config.toml
num_hidden_layers = 13
hidden_size = 256
num_attention_heads = 4
num_key_value_heads = 1
head_dim = 64
intermediate_size = 704
vocab_size = 3257
hidden_act = "swiglu"
norm = "rmsnorm"
norm_place = "pre"
norm_eps = 1e-05
positions = "rope"
rope_theta = 10000.0
rope_fraction = 1.0
qk_norm = true
attn_scale = 0.125
bias = "none"
tie_word_embeddings = false
parallel_block = false
init = "normal"
init_std_qkv = 0.025
init_std_o = 0.0
init_std_up = 0.025
init_std_down = 0.0
optimizer = "soap_variant"
learning_rate = 0.00406
beta1 = 0.95
beta2 = 0.95
weight_decay = 0.2
lr_head = 0.0279
max_grad_norm = 0.5
warmup_steps = 107
schedule = "wsd"
decay_fraction = 0.804
decay_shape = "linear"
final_lr_fraction = 0.0
batch_tokens = 262144
max_seq_len = 512
doc_mask = true
train_tokens = 775400000
max_steps = 2958
dataset = "wikipedia_en"
Each number is 128 + 32 x the weight over the matrix's rms, rounded and kept within 0 to 255. Layers, rows and columns count from 0.

# layer 3 MLP down (transposed), 704x256, rms 0.0871, rows 152-160, columns 0-255
[[150  95 106 167 136 146 107  92 129 107  79  85 122 111 122 117 116 133  80 145 170 127  96  88 165 196 175  75 151 140 122 123 130 134  84 206 127 114 113 139 133 110  98 128  93  97  75 176 128  91 162 131 119  92 119 120 146 120  73 106 154  80 121  90 118 118 154  81 113 154 131 138 160 136 111 120 102 126 144 129 162 130 156  94 122 128 114 120 119  98 157 122 133 129 149  97 130  82 111  89 120 141 153  78 137  61 132 166 101 105 162 111 122  93  82 143 150 141 115 163  96  95 191  91 129 140 128  78  65 116 210 126 139  86 144 151 142  91  94 117 124  97 124 104 139 153 102 127 135 114 174 120 101  95 106 106 169 146 153 152 129 112 118  94 108 120 119 116 140 169  89 136 121 203  77 118 145 132 169  90 138 128 143 122 114 148 103 110 154 128 131 107  98  97  77 143  90  82 114 159  97 143 166 193  99 138 127 135 186  98 153 182 149 169 119 125 189 115 128 130 142 118 148 104 143 139 168 150 142 113 120 134 134 142 136 110 151 111 173  92 154 137  66 139 166 151 135  82 152  85 145 135  85  61 191 162]
 [124  92 164 149 143 138  96  85 137 166 104 182  96 113 106 119  73 109 168 117 110  71  81 114 121 111 132  92  69  50 124  92 142 114  64 153  32  87 198  81 142 179 153 140  77 116 130  73  92 168  82 194 183 124  87 163 129 108 149 136 117 143  97 111 127 126 139 107 101 136 172 168  92 142 116 109 169 144 178  83 101  99 101 131 183 129 140  91 110 163 156 118 139 102 131 106  97 110 145 121 126 146 144 179 160  68 140 149  69  84 147 105  44 103 158 114 132 158 131 171 143 134 136 151 174 159 166 184 134 171 121 118 144  96  92 157 121 165 160 114 114 119 116 171  84  99 133 106  83  92 127 131 119 152 137 106  93 102 185 157 165 136  64  98 125 114 112 113 107  43 154 179 136  79 128 114 115 199 166 155 159  95 116 140  75 121 144 189 162  84 163 170 160 115 104 114 115 126 152 173  98 142  91 172 103 161 111 155 191 128 139 104 189 128 143 169 125 199  61 165 151 131 121 153  54  74 170 167 156 204 114 146 120 122 112 106 139 141 173  95  85 140 136 118 125 146  96  81 180 146  62 184 184 143  89  84]
 [165 147  99  63 128 159  99 125 169 167 174 102 194 150 154  92 157 146 182 136 140 175 134 108 226  67 108 147 149 132  95 126 110 146 124 186 127 126 101 131 145 160 131 173 121  59 135 165  79 156 146 129 178 110 178 187 165 131 173 122 127 104 141 159 155 128 152 164 146 106 134  95 114  80 166 169 188 130 142 117 180 171 130  88 138 131 141 180 133 142 184 101 101 132  88  96 158 111 126 130  89 121 172 134 125  85 129 133 193 100  92 126 219  71 105 104 136 147 121 111 171 144 126 116 163 161  79 125 141  76 148 156 127 114 107 104 140 100 128 183 148 127 148 103 107 140 179 138 124 155  85 143  90 124 104 100 160  92 167 178 127 149 142 105 122 139  76 100 170 149 115 104 131 188 115 147  97 117 143 111 121 128 102 153  79 126  83 129 168 123 138 138 110 153 129  92 132 128 104 145 119 117 155 145 134 142 112 138 132 117  98  56 110 130 147 123 165 171 147 126 183 157 138 143 137 155 175 116 144 139 141 160 112 108 146 108  86 119 105 143 134 128 134 123 144 185 100 139 155 107 112 125 116  77 162 142]
 [123 120 179 138  81 124  77 136  93  75  90  83 129 130 102 104 167  94 215 103 120 118 186 110 149 119 158 188 104 163 136 176 106 138 144 137 158 213 119 147  91  97  92 165 121 159 177 121 125 118 111 112 168 158 112 115  98 162 139 117 125 162  98 127 118 116 130 161 127  75 117 171 130  58 165 148 114 178 118 178 154 115 129 144 116 127 141 131 153 147  90  90 178 112 126  90 146 149  79 128  60 101 102 135 113 135 112  80 129  90 113 157 112 145  91  75 112  86  96 163 147  83 124 146 119 168  69 135  70 160  97 147 136 109 130  92 141 132 107 147 123 128 112 134 123 131 176 127 115 140 118 123 131 128 140 146 137 135 159  97  93 135 158 107 122 160 128  66 109  91 126 141 102 120 145  83 120 140 122 160 114 174  96 138 124 138 127 176  90  97 154 185  79 104 114  80 201 106  92 112 137 157 103 193  82  93  53 149 138 126 122  75  99 135 136 103 114 119 128 108  93 169 147 116 107 103 129  96  86 167 161 122 130 100 110 149 122 119 128 126 181  76 135 117 110 141 178 112 164  95 166 141 130 136 105 170]
 [118  94  91  79 124 161 105 127 171  73 126  99  89 149 125 105 147  94 149 202 107 128 125 180 142 115 125 176 128 141 123  87 141 124 153 140  99 149 143 145 111 137 121  91 137 107 128  90 140 121  97 167 125  95 132 180 109 103 201  78 111  68 172 114 157 186 109 160 139 129 144 143  69 119 111 108 163 146 143 145 188 152 156  80 154 103 116 135 147 150 140 123  97  73 165 102 127  75 133 122 181 125 130 129 165 108  94  66 158 178 161 130  98 108 131 150 162 108 119 128 143 120 102 101 169  71  92 159 118 153 118 109 158 130  98 139 140 152 134 125  68 121 163 120 132 116 145 164  81  86 132  84 108 155 122 159  92 109 175 101 168 135 126 132  73 124 142 140 150 117  78 116 158 118  52 185 165 178 100 142 108 134  98 148 109 147 151 155  81 141 141 155  98 111 161 174 158 136 103 156 140 135 124  82 188 134 222  75 142 116 100 111 182 100  64  97 190 147 144 149 100 133 104 114 197 119 194 116 113 140 180 117 127  81 145 165  98 204 159 160  75  96 148 103 134 124 113 109  70  97 169  78 165 174 168  90]
 [143 125 118 145 105  82 168  75 173 175  79  83 194 122  96 140  85 134 146  95 105 107 151 127 161 164 125 124 132 182 190 130 107  90 185 174 105  93 147 144  82 122  92 125 127 112 112 172 105 117 105 143  91 164  92  74 140 184 120 142 161 150 104 109  57  72 150 101 142 145  73 168 169 136 195 117  78 111 126 155  78 144 107 150  93 138 105 121 100 136 126 148 105 126 123 134  92  64  89 128 108 147  89  92 156 132 148 158 128 161 184 150 161  64 138  94  82  77 105 184 117 166 114  99 124  92 101 116  59 175  99 126 116 153 102 125  83 112 159 177  55 140 117 145 141 127 110  74 146 122 117 152 114 108 117 171 151 149 136 134 187  62 125 153 145 120 179 159 180 161 156  93  85 156  99 112 144 119 160 187  82 131 127 120 185 102 121 117 106 111  73 118 122  98 112 112  69 123 136 159 158 123 104 148 111  99  69 121 132 103 110 126  98  86 124 146 159 199 112 112 174 127 147 119 125 124  47 102 120 155 119 135 121 166 128 170 199 104 133 102 136 196 111 116 124 189 127 140 157 105 167 127 141 151 111 107]
 [139  98 152 165 131 157 120 137 146 121 102 123 120 107  41 173 137 115 165 126  97 114 152  75 136  96 143 147 109 159 125  91 130 124 153 171 132 152 116 101  96 133 120 118  83 158 153 103 155 158 109 125 192  75 111 118 119 156 113 111 122 162 151 126 148 146  90  75 117 136  90 145 106  79 141 108 148 104 176 140  58 140 144 123 126  93 149 127  92 146  66 168 152 137 120 169 130 167 143 168 109  83 155 120 137 212 138 198 186 119  67 124 144 111  27 177  99 110 138  86 132 121 135 122  93 140 193 139  97 161  85 151 131 168 135  77 124  73 134 126 169 178 117 112 136 150 117 117 153  64  83 144 149  88 112 121 100 182 108 153 163 102  59  98 129 156 172  90  71 155 137 113 129  97 180 119 134 151  92 157  59 110 193 151 134  96 145 113  89 152 187 129  69 134  96 145 128 139 120 145 190 128  89 113  88 112  74 136  97 154  97 145 103 129 149 129 128 103 114 105 141  91 131 131  95 118 113 153 145 136 148 152 157  51 113 174 172  48 108 123 110  84 159 109 120 108 136 133 139 150 138 159 130 132 105 100]
 [159 103 156 143 128 122 128 109 126 131 139 201 142 184 147 171 166 135 163  92 119 159 153 113 171 109 137 116 184 122 128 150  68 162 135 131  97 111 105 162 158  84 129 140 169  57 149 117 123 157 143 162 128 115 154 128 170 123  99 110  75 126  99 121 105 121 135 123 131 117  47 168 121  97 130 161 111 126 123 149 144 188 174 143 126 101 112 130 180 131 170 143 124  93 122 134 163 159 100 154 154 105 198  46 110 176  83 128 108 129 126 114 104 127  93 155 148 112 145 136  46 128 126 119 121 130 143 147  57 105 144 128 155 133 117 115 105 167 123 125 174 136 149 100 112 119 137  81 148 220 154 111 160 122 129 135 125 118 122 127 107 119 144 161 101 135  88 103 108 207  85  93 103 124 151 133 158 146 112  65 123 184  85  85 146 197 139 111 135  96 172 152 143 137 175 124 147  73 155 101 181 147 130  96 133 140 105 156 112 177  97 125 140 153 145  91 149 126 170 119 116 113 167 134  85 131  49 123 147 141  70 122 161  68 127 157 110  54 137 107 177 107 181 116 139 118 128  78 134 115  72 138 152 149  90 150]
 [116 168  58 159 142  73 109 116 140 114 110  91  98  96  88 132  57 107  92 132 101 140  77 138 102 138  80  90 118  56 139 105 131 124 162 115 154 108 102 149 115 101 106 202 134 202 148 158 196 138 154 138 103 149 175 126 173 151  47 147 141 159 124 101 165 142 145 128 101  94  75 126 135  84 158  75 111 113 183 110 142 140  70  73 176 138 142 154 118 116 124 161 136 127 106 148 138 158 156 152 153 127 116 160 131 135 116 125 193 107 175 142 107  86 179  85 198 172  79 187 128 132 162 140 151 129 105 158 122 123 136 118 125 160 115 138 155 141  78 141 141 163 103 158  74 146 108 158 123  75 179 169  97 137 144 159 141 134 106 110 145 137 144 109 135 146 136 106 136 128 126 129 144 108  76 164 128 130 178 167 174 161 122 102 196 113  99 101 170 109  79 109  72  84 150  80 141 138 123 191 125  84 133 131 131 164 125 128 146 115  87 104 111  98 133 161 145 150 111 116 144 169 145  68 152 158 138 173 122 134 162 136 169 129 129 117 132 140 163 127 133 141 126 154 181  91 150 152 148 104  73 165  64 107 196 139]]
# layer 3 MLP gate, 704x256, rms 0.0889, rows 153-161, columns 0-255
[[ 50 185  91 109 141 110 122 135  77 131 133 154  79 125 126  93 197 117  82  97 146 117  95  57 133  99 122 130  98 197 152 130  56 157 127  94 162 130 133 150 133  82 132 158 141 172 181 135 139 121 188 122  91 163 168  96 109 137 130 106 129 122 102 212 113 123 116 106 127 109 143  74 172 153 125 125 146 206 144  96 160 161 145 152 126 127 181 205 133 104 142 156  97 197 169 113 111  98  80  98 128 116 141  69 144 109  90 187  96 172  84  70 115  99 126 195 111 113 158 111  99 131 130 146 119  58 117  86 112  96  96 126  78 137 131 135 102 157  60  98 164 126 121 134 155 136 127 121 123 124  92 142  69 168  86 177 108 107 149 120 161  91 109 164  74 157  80 171 173 129 138 129 103 139 173 109  82  63 156 137 117 107 143 133 181 116 117  47  98 121  80  94 151 148 158 110 149 155 114 177 107 127 139  50 142 122 127  31 103 131  77 126 135 140  90  94  65 169 104 160 148 145 209 167 142 117 115 137  64 116 128 147 161  59 179 153 160 178  88 137 113  97 140 115  96  58  92 113 154 115 153  80 169 114 121 107]
 [103 159 149 187 112 139 100 147 141 176  84  67 120  56 122 138 136 133 178  96 189 138 119  94 131 105  62 134 129  70  70  93 112 125 117 108 145 146 140 122 114 145 147 127 135 102  82 151  92 108  90 136 107 125 118  70 123 166 137 104 139 151 124 133 140 180 142 109  77  90 168 193 197  98 211 153 158 150  67 141 117 206 128 129 207 141 118 134 200 120 185  45 129  88 129  43 122 138  94 106 139 131 158 117  76  49 120 209 128  64 131 140 123 105 110  94 109 159 203 153 140 136 121  95 148 114  95 144 147 128 153 186 110 123  58  99 129  91 117  93 166 120 128 162 173 177 136 163 101 154 132 138  96 152 176 115 145 138 176 130 109 142 117  95 109 146  60 146 149  96 151  95 108 148 143 118 173  86 120 149 109 166 145 177  92  90 122 134 101 152 107 183  76 135 125 140 174 191 165 111 113 135 129 138 104 119 161 104 151 171 138 171 129 144 160 141 158 130 105 105 131 136 187 127  43 149 121 119  60 114  96 147 140 120 110 175  60  79 100 136 103 122 151 132 123 194  96 135 155 125  60 159 100  92 111 167]
 [138 113 136  70 133 164 131 100 178  76  75 135 142 155 100 120  91 115 138 128 155 124  87 185 146 105 156 141 178  99 197 164 120  78 100 130 132 137 129 166 101 147 125 170 165 120  97 108 120 150 144 121 126  90 117 145 182 168 148 146 140 198  82  80  55 132 163 142 114 153 118 159 178  38 126  96 114 144 122 110 150 117 110 146 140 180 158  73 178  97  72 173 137 102  50  96 177 115 125 151 129 154 172 111 135 139  99 105  89  95  65 112 147  76 150  95 136 141  85  98 123 132 106 226  83  85  87  87 147 139 123 149  93 109 160 122  50 119 141 134 126 126  98 113 182  91 166 114 153  91 112 167  61 133 161  77 158 151  92 122 141 142 121 129 163 193  79 115 138 118 108  95 106 171 171 167 142 106 147 113 116 155 126 155 220 175 173 106 134  93  93 159 142 146 135 133  73 168 142 106 146 157  83  94 171 104 100 124  90 106 131 158 174  86 105 112 155 119 137 128 143  99 119 114 122 186 112 114  95 111 137  93  90  85 100 137 164 156 159  86 142 145 101 102 209 111 161 143 148  92 166 152 126 143 128 110]
 [ 98 136  68  86 128 138 158 197 163 162  75 109  82 108  94 142 149 171 127  97 131  93 149 121 140 135  50 141 110 148 161 128 127 129 110 120  91 142 124 123 158 106 138 156 107 110 107 137  99  87  89 149 193 153  95 106 166 180 149 140 124 185  93 125 101 132 107 165  72 100 113 127 110  94 100 105 184 175  68 170 155 159  87  90  86 154 144 200 129 124 121 125 124  78  64 105 149 162 134 134 172  74 136  91 156 152 172 205 125  95 119 109 166 142 168 127 161 111 164 170 126 174 164 171 116  63 127  71 112 104 193 110  94 106 101 176 155 117  90 115 114 132  81 112 124 171  86  54 122 166 160 131 107 155 161  87 154 127 161 134 154 127 124  77  87 125 155 113  83 155 108  88 127  62 105 152 176 129  60 135 106 146 125 129 119  62 106 109 104 216  98 136  75  76 126 151 139 184 154  80 116 117  81  82 114 123 111 100 123 157 131  95 147  78 107 148 125 135 159 162 112 183 136 157  83  83 122 120 117 130 112 128 123 130 137 136 136 139 150 132 171 113 134  59 165 139  99 143 137 116 113 147 143 119 133 115]
 [177 131 170 136 116 124 119  92 147 142 118 140 178 133 152 100 115 145 100 161  63  80 101 112 119 128 169 110 109 186 169 126 188  90 156 110  64 102 123 150  84 119 116  65 165 139 115 144 146 149 113  94  96 141 155 102 101 181 111 166 128 141 126 140 102  91 147  89 164  78 175 149  70 159 160  93  98 156 116 139 155 122 140  99 133 142 207 121  55  84 104 140 147 135 158 138  55 103 143 101 148 144  86 151 132 120 119 152 147  88 140 116 110 116 193  97 132  38 134 203  76 119  67  72 112 130 100 161  88 149 137 142 123 162  94  98  97 157 111 127  79  61 159 154  79 110 145 106 145 119 107 131 179 137 141 181 113 184 138 131 234 122  69 151 112 101 132 120 198 134 183 106 163 141 113  78 132 120 115 127 122  88 170 131 168 124 138 131 152  95  99  51 168 131  96  37 127 177  90 104 141 122 101 160 141  76  93 137 142 136  87 127 169 136 154 148 145 103 108 103 112  82 135  82 145 159 120 118 159 168 153 142 148 100 164  82 187 135 156 108 140 107 166 134 144 140 136 127 137  78 124  88 121 155 119 125]
 [126 125  59 119  96 172  81 166 175 149  94 122 179 179  76 113  86  90 150 138 159 144 169  76 174 162  95 125 110 126 162  83 113  86 174 113 105 153 123 179 146 160 120  70  80 146  79 116 138  92 118 144 162 144  80 128 101 143  92  82 175 148 122  94 127 127 112  93 111 111 116 139 183 124 160 176 120 111 147 140  79 131 102 101  76 178 190 151  89 115 123  97 121 127 105 139 103 135 163 176 129  81 167 151 155 140 100 117 190  88 103 160 120 152  35 148 176 107 133 152 160 132 137 131 120 171 176 152  97 130  48 152 146  98 115  71 203  94  69 127 123 105 155 105  67 120 165  97 166 103 118  56  56 105 119 135 113 154  87  95 216 104  86 106  81 147 180 100 122 134 157 143 148 177 127 120 118 167 124 167  92 155 150  97  99 157 107  98 143 130 147 163 101 154 127 143 193 214 120 140 119  93 153 130  99 125 178 142 108 125  56  99 120  64 176  86 132 154 114  65 128 118 119  94 120 170  90 125 131 155 125 124 115 118 177 179 108  93 185 126 104  55 146 104 177 106 136 153 127 101 136 158 141  96  68 178]
 [133 118 105  80 113 149 172 213 142  81  61  79 132  94 125 123 169 133  90 138 134 139  96  72 100 127 153 132  85 131 131  97 164 111 163 160 167 152 132  72 128 107 144 139 127 107 137  86 122 148 114 109 137 183  96 147 152 145 172 169 152 163 130 121 160 129 116 159 164 133 121 162 189 142 173 174 183 175 119 148 116 109 104 104 128 120 109 162 125 179 128 109 154 134 102 115 108 112 133 189 143 156 118 114 123 124 150 170 171 152 176 149  98 141 135  87 172 134 170 124 154  95 148 130 146 172  56  98 163 104 148 130 116 126 119 124 123 155 202 108  96 148 128 134 117 129 133 144 159 162 125 168 119 146  35 125  99  94 150 125 121 111 141 170 125  64 164 140 111  92  95 192 116 136 136 203 158 159 149 183 121 105 119 130  89 161 131  50 161  85 104 127 129 136  86 158 127 135 134 164 124 154 129 163 163 158 104 145 101  75 155 170 158 116 153 120 109 134 189 170  35 115 133 142 155 141 146 150  86  97 138 153  56 123 107  98 162 130 143 112 128 121  67 108 113 145 115 142 127  94 146  68  96 138 142 138]
 [133 107 151 119  77 167 120 137  81 160 164 131 135 155 152  95 157 171  89 140 164 160 106  99 138 128  87 131 139 131 117 135 126 105  90 155 162 114 178  90 218 147 131 144 118 127 145 180 133 146 176 194 116 119 121 160  88  94 167 122 131 138 143 111  98 158 113 122 170 137  99 127  88 144  85 208 141 125 110  96 109 102  87 160  97 175  59 155 114 157 172 110  95 113 220 145 101 113  90  90 133 117 174  92 112 146 152 154 110 188 181 159 155 147  83 114 120 128 137  91 123 106 141  87 118 101 117 105 144 126 134 178  52 129  76 150 121 115 158 122 127 120  95 135 188  88 119 100 195 131 121 151 138 171  98 120 160 167 174 104  98 147 144  84 115 172  97  91 135 116 109  79 154 151 147 113 118 166 151 130 123 118  83 155  93 117 102 108 112 112 135 137 106 129 182 161 169  99 180 134 118 121 184 143 118 113 172 143 157 208 115 107 145 128 123 167 109  27 169 147 133 133 133 153 136  99 138  89  95 122 150  95  76 122 127 116 141 164  89 110 128 105 129 103 163 136 122 145  73  83 144  82  65 109 105 148]
 [171 179  72 156 125 138 121 145 123 130 130 172 139 113 124 117  45 109  59  86 112 131 115 171 106 177 133 173 104  90 114 173 114  98 105  89 175 112 155 190  85 137  36 127 187 129 123 136  89 143 191 162 127 114 153 122  92  96 146  96 117 153 143 104 152 157 183 102 190 106 122  77 142  89 134 127 155 115 105 128 129 167 107 103 153 123 101 118  93 124 152 153  66 105 145 151 173 124 174 116 133 160 106 176 133 101 119 119 142  89 158 122 129 107 104 100 125 138 118 130 132  19 138 127 147  80 137  79  89  96  68  84 115 116  92  52 116 108  52  54 173 211 127 118 160 125 122 134 134 148  71 120 197 119  91  78 148 104 145  98 163 151 110 105 114 114 138  96 148 115 136 137 102  53  75 125 127  73 151 121 191 157 124 147 141  63 125 140 168 113  81 102 177 132 162 107 129 158 134  61 129 103  60  84 144 132  85 127 134 159 188 118 141 160 131 115 134 177 127 162 110 125 153 103  95 184 142 113 125 128 161 112  88 138 107 122 156 146 132 166 132  93 174 166 148  77 134 148 150  54 117  87 151  92  79 143]]
# layer 3 MLP up, 704x256, rms 0.092, rows 153-161, columns 0-255
[[153 122 164 136 122  91 100 115 145 112  95 104 126 172 179  91 106 137 127 163 119 141 118 108 137 120 157 159 141  30 196  86 112 176 157 111  95 168 114 109 150 186 150 175 157 116 180  88  68 124 120 145 147  87  96  76 125 134 120 103  92 218 127  60 154 126 111  94  86 153 145 110 163 117 159  46 142 126 150 127 153  87 127 108 145 125  54 129 170 199 121 114 169 122 120 151 148 106  94 139 100 143 112  96 151 152 142 178  95 121 142 126 161 188 127 131 120 158 165 139 107 172 145 219 123 123  94 194 126 178 132 121 168 119 172 134  71  97 115 122  77 154 130 132  99 169  94 148 134 104 130  93  92  70 152  93 156 144 129 140 138 108 134 134  96  86 100 142 114  65 174 139 156 177 144 146 141 126 123 144 108  86 123 194 127  97 166 141  79 205 108 111 145  69 117 125 132 109 116 117  83 147  89 131 219 147 132 131 128 122 108 156 157 125 187 140 197 128 182 122 129 105 148 114  85 176 167 148 215 118 155 180 112  64 148 194 205 150 134 155  97  97  97 122  80  94 157 107 180 159 149 136  98 173 158 116]
 [ 77 140 164 118 160  69 168 162 122 101 121 149  46 133 103 177 179 171 126 126 123 141 137 104  63 221 128 108  94  65 141 116 163 133 126 126  91 169  90 155 150 104  99 124 124 145  98 127 163 119  94 157  85 138 133  84 162 156 122  92  72 131 118 110 114 138 120  88 120 156 119 118 133 143 124  93  67 114 142 118  61 125 122 180 184 148 115 111 128 142 106  65 162 117 103 183 119 119 156 127 164 149 100 133 140 172 135 153 143 123 152 125  99 143 157  92 126 154 160 109 108 121 135 139 124  79 138 124 103 165 120 119 119 117 100 149 102 136  80 120 103 127  98 139 114 145 123 156 114 134 185 127 153 122 107 139 164 140  88 121 105 125  93 120  79 102 171  83 116 163 172 144 137 109 138 110 133 146 134 114 131 138 106  85 137 114 171 112 178 104 110 110  72  75 113 157 154 135 146  93 196 115  58 114 147 112 112 143 139  78 133 209 111 102 118 133 107 122 144 143  77 130 137 135 102 110  67 151 177  58  89 142 153 149 123 115 166 134 104 155  90 105 125 139 143  60 170  96 142 155 157 149 202 169 105 110]
 [111 113 112 146  99 114 147 144 149 175 131 143 128 130 132 146  70 136 109  88 176 110 158 171 121  84 130  70 188 137 129 146 108 117  91 145 127 104 153 137 153 144 160  73 148  93 117 153  94 151 135 100  68  82 149 139 143 119  54 104 177 136 167 145 112 120 113 134 148 123 154  98 120 224 112 138 101 110 135  77 159 129 163 205  85 130 132 145 103  98 174 160 105 151 111 129  98 119 140 113 127 151 151 107 103 140 128 138 130 178 134 116  82 120 107 141 100 109  64  63 109 111 175 114 137 116 130 142 169 133  71 141 142 104 124 103 170 120 169 159 118  94  76 136 172 164  58 138 119 116 135 162 100  90 151 142 180  76  82  91 127 136 139 203 135 168 154 134 133 121 122 135 119 134 100 108 133 107 108 110 117  55 186 117 126 122 180 116 161 136 100  92 115 130 149 166 115 153 140 144 103 120 158 115 175 152 232 154 147 138 134 150 144 152  99 121 141 142 138 156 142 140 196 125 169 167 121 118 176  92  84 127 161 101 127 139 122 128 102 100  77 133 124 133 112 125  57 119 100 119  82 110 120 105 140 130]
 [ 84 133 159 114 174 104 148 106 141 141 174 129 163 155 149 158 132 108  76 174 152 105 162 175 108 171 114 147 138 160 114 125  95  98 110  59  96 154 148 136 119 123 118 185 101 139 123 159 138  65 164 179 141 117  78  83 142 163  98 118 177 155 101 161 181 144 147  57 100 112 109 141 127 145 152  90 101 105 159 117 103 103 113 106 135 133 197 115 151 138 130 117 147 151 113 154  84 131  83 129  67 108 156 157 128 109 107 104  49 117 152 134 124  60 130 147  80 134 112  77 140  71 141 116 112 146 113 152 137  69  79 120 114 103 160  62 139 126 128 156 129 169 127 149 150 133 118 133 135 138  97 149 177  74 149 150 158 140  98 102 137 100 140  71 193 113  87 130 128 146 167 147 107 133 211 132 118 107 154  94 135  89  52  92  70 127 135 167 185 143 175 150 118 102  71 172 100  88 124 153 110 120 132  91 105 118 137 179 102 142 111 111 146 191 211 159 106 130 108 150 148 127 140 131  72 156 118 167 138 131 133 141 141 114 103 109 104  74  90 185 129 152 159 127 127  99 106 149 142 128 140 119  46 162 109 214]
 [109 177 132 138 148 123 143 145 102 118 115  98  83  97 103 186 143 101  94 109 149 122 149 146 102  66 164  96 117  95 128 134 153 145 128 128 170 103  81 129 156  92 158 132 131 139 162  86 107 111  95 102 117 131 137 129 150  78 152 163  86 137  74 120 124 129 134 166 133 149 177  76 126 151 124 116 155  84 123  90  77 148 101 112 121 110 105 116 128 152 104 112 177 138  75 128 142  96 110 156  73  44 171  94  83 156  98 103  98 122 130 123  69  57 169 127  98 159 197 117  84  81 144 101 194 118 120 139 109 111 112 166  83  85  94 152 147  96  77 152 163 213 123 171 158 120 163 125 130 100 107 151 131 167 151 102  99  99 181  81 124 110 120 139 150 147 138 168 143 148  97 119 148 177 144 127 137 140 120 131 145 165 108 130 167 155 146 170 133 178  88 127 147  85  46 106 128 148 142 123 203 183 117 151  87 147 198 190  76 146 114 122 150  89  90 113 120 117 154 155 116 137 140 118 111 105 169 127 146  99 106 105 115 102  75 165 120 135 226 120 119 134 136 116 152 100 137 112 145  93  97 101 116 174 121 166]
 [128 146  87  83 149 135 163 125 147 114 118  68 152 126 130  94 135 149 165 139 107 121 129 111 154 119 151 201 120 105 118 142 156 140 149  96 101  92 158 103 157 151 133 190 139 114  85 129  84 120 175 106 137 166 114 103 176 100 154 111 139 130  75 123 103 174  98 172 125 158 165 110 152 132 126 141 105 103 100 144 169 156 158  89 114 122  82 103 155 169 120 118 144 131 109 117 156 158  61 134 141 153 132 131 171  86 104 119 108 116 157 143 165  89 170  88 153 140  90 144  54 105 103 175  99  84  79 157 125 118 146 148 137  99 131 149  97 127  90 107 122 122  72 146 123 162 131 183 118 127 115 167  76 144 153 137 116 112  99 181 124 128 140 133 125 131 122 118 150 174 152 135 152 113 144 168 167  87 169 117 175 177 147 162 150 181 122 121 207 102 106 187 133 169 130 147 148 120 111 118 109  99 123 159 134  84 109 167 192 115 104 126 110 116  98 118 121 119  86 115  99 176 126 126  87  92 142 120 150 138 122 166 112 155 102  80 129 140 153 174 172 157  95 155 173 123 137 162  58 131  85 132 125 127 149  83]
 [121 148 131 134 163 142  91 143 108 107 145  76 146  92  93 134 109 137  90 141 124 102 126 132 111 105 105 163 142 126 162  87 162 106 135 101 112 190 130  93  82 177  81 159  84 182  95 124 122 144 137 112  93  97 159 120 156 171 126 120 137 142 171  86 107 116 168 116 125 113 165 110 116 156 145  92 167 137 114  97 111 115 113 132 142 164 134 125  86 129 117 157  97 133 141 105 146  97 167  93 101 140 120 170 150 112 103 123  96 159 130 139 130 154 175 112 102 164 110  90 165 138 116 150 157 101 125 161 144 144 100 139 117 128 143 100  88  59 120 136 121 133  87 150 134 143 114 147 128  77 111 143 121 150 148 118 113 125 154 154 141 107  98  84 145 110 159 114 150  86 129 120 147 204 133 133 123 108 103 137 160 115 171 199 114  97 104 117 133 122  93  71  69 150 111 138  77 158 112 167  85 127 139 141 140 127 161 133 154  89 146 136 135  92 136 150  84  91  86 146 194 162 101 155 150 108 170 164 137 138 139 136 114 148 110  90 151 130 128 152  80 134  77 171 171 167 134 134 166 169 137 115  93 110 157 110]
 [121 147 178 119 158 101 104 120 138 112  97 118 111 194 118  99 115 165 145 117  70 124 124 143 105 141 140 147 143 138 119 102 138 178 125 139 150 146 125 168 124 134 134 112 139 102 143 129 113 130  94 155 170 136  93 126  78 131 161 129  87  54 133 183 106 141 140 163 149 140 119 143 141  91 132 132  85 122 117 136 163  87 183 106 108  84 114 100 120 133 133 109 143 123  88 124 144 180  83 106 136 118 139 103 136  95 139  89  96 147 156 106 130 156  82 128  93  98 125 164  76 125 112 114  73 114 148 153 161  78 133 109 123 183 135 145 100 144 122  85 133 104 107 151 101 132 108 157 181  90  83 153  87 107 113 150 211 123 110 110 116 173 135 157 101 128 151 113  71 135 133 159 146 115 144 103 131 144  73 118  67  89 179 122 160 178 154 137 137 149 205 121 156 157 119 126 137 142 145  81 178 156 116 144 135 132  89 109 195  86 208  88 210 112 101 115  63 101 124 124 126 122 162 168 131 140 156 129 138 115 109  98 103 179 137  95  98 197 107 147 142  80 147 141  98 132  88 124 131 104 153 109 172 116 135 112]
 [ 59 102 143 191 166 178 158  88 154 135 134 135  99 147 127 144 110  93 129 108 145 123 121 100 156 147 152 107  95  85 186 124  98  96 185 166 113 126 128 162 119 103 114  66 110 137 109  69 157 193  62 168  79 119 137 153 148  77 155  73 148 139  79 127 136 145 111 114  93 108 181 102  82 122 147  87 126 196 122 157 133 146 173 202 146 133 127 137 122  87  93 167 115 117 153 144 127 126 110 161 103 141 143 145 147  93 116 105 100 123  84 196  95 129 162 143 183 112 153 119 118  95 142 129 111  82  99 141 113  90 139 165 120 155 128 121 120 158 166 102 145 167 111 132 143 149 118 152 191  84  89 127 123  88 146 120  75 180 144 159 150 141 108 136 166 209 129 128 142 157 149 136 163 142 145 109  85 178 100 119 125 165 191 153 108 116 187 106 107  49 129 113 143 135 197 142 155 146 157 124 127 157  78 195 162  90 165 183 137  76 124 169 139 178 113 217 125 205  97 138 131 130  99 102  58 101 146 122 111  92  66 131 168 136 125 119 205 158  92  79  87 141  88 175  96 104 138 172 136 142 138  73 126 121  73 133]]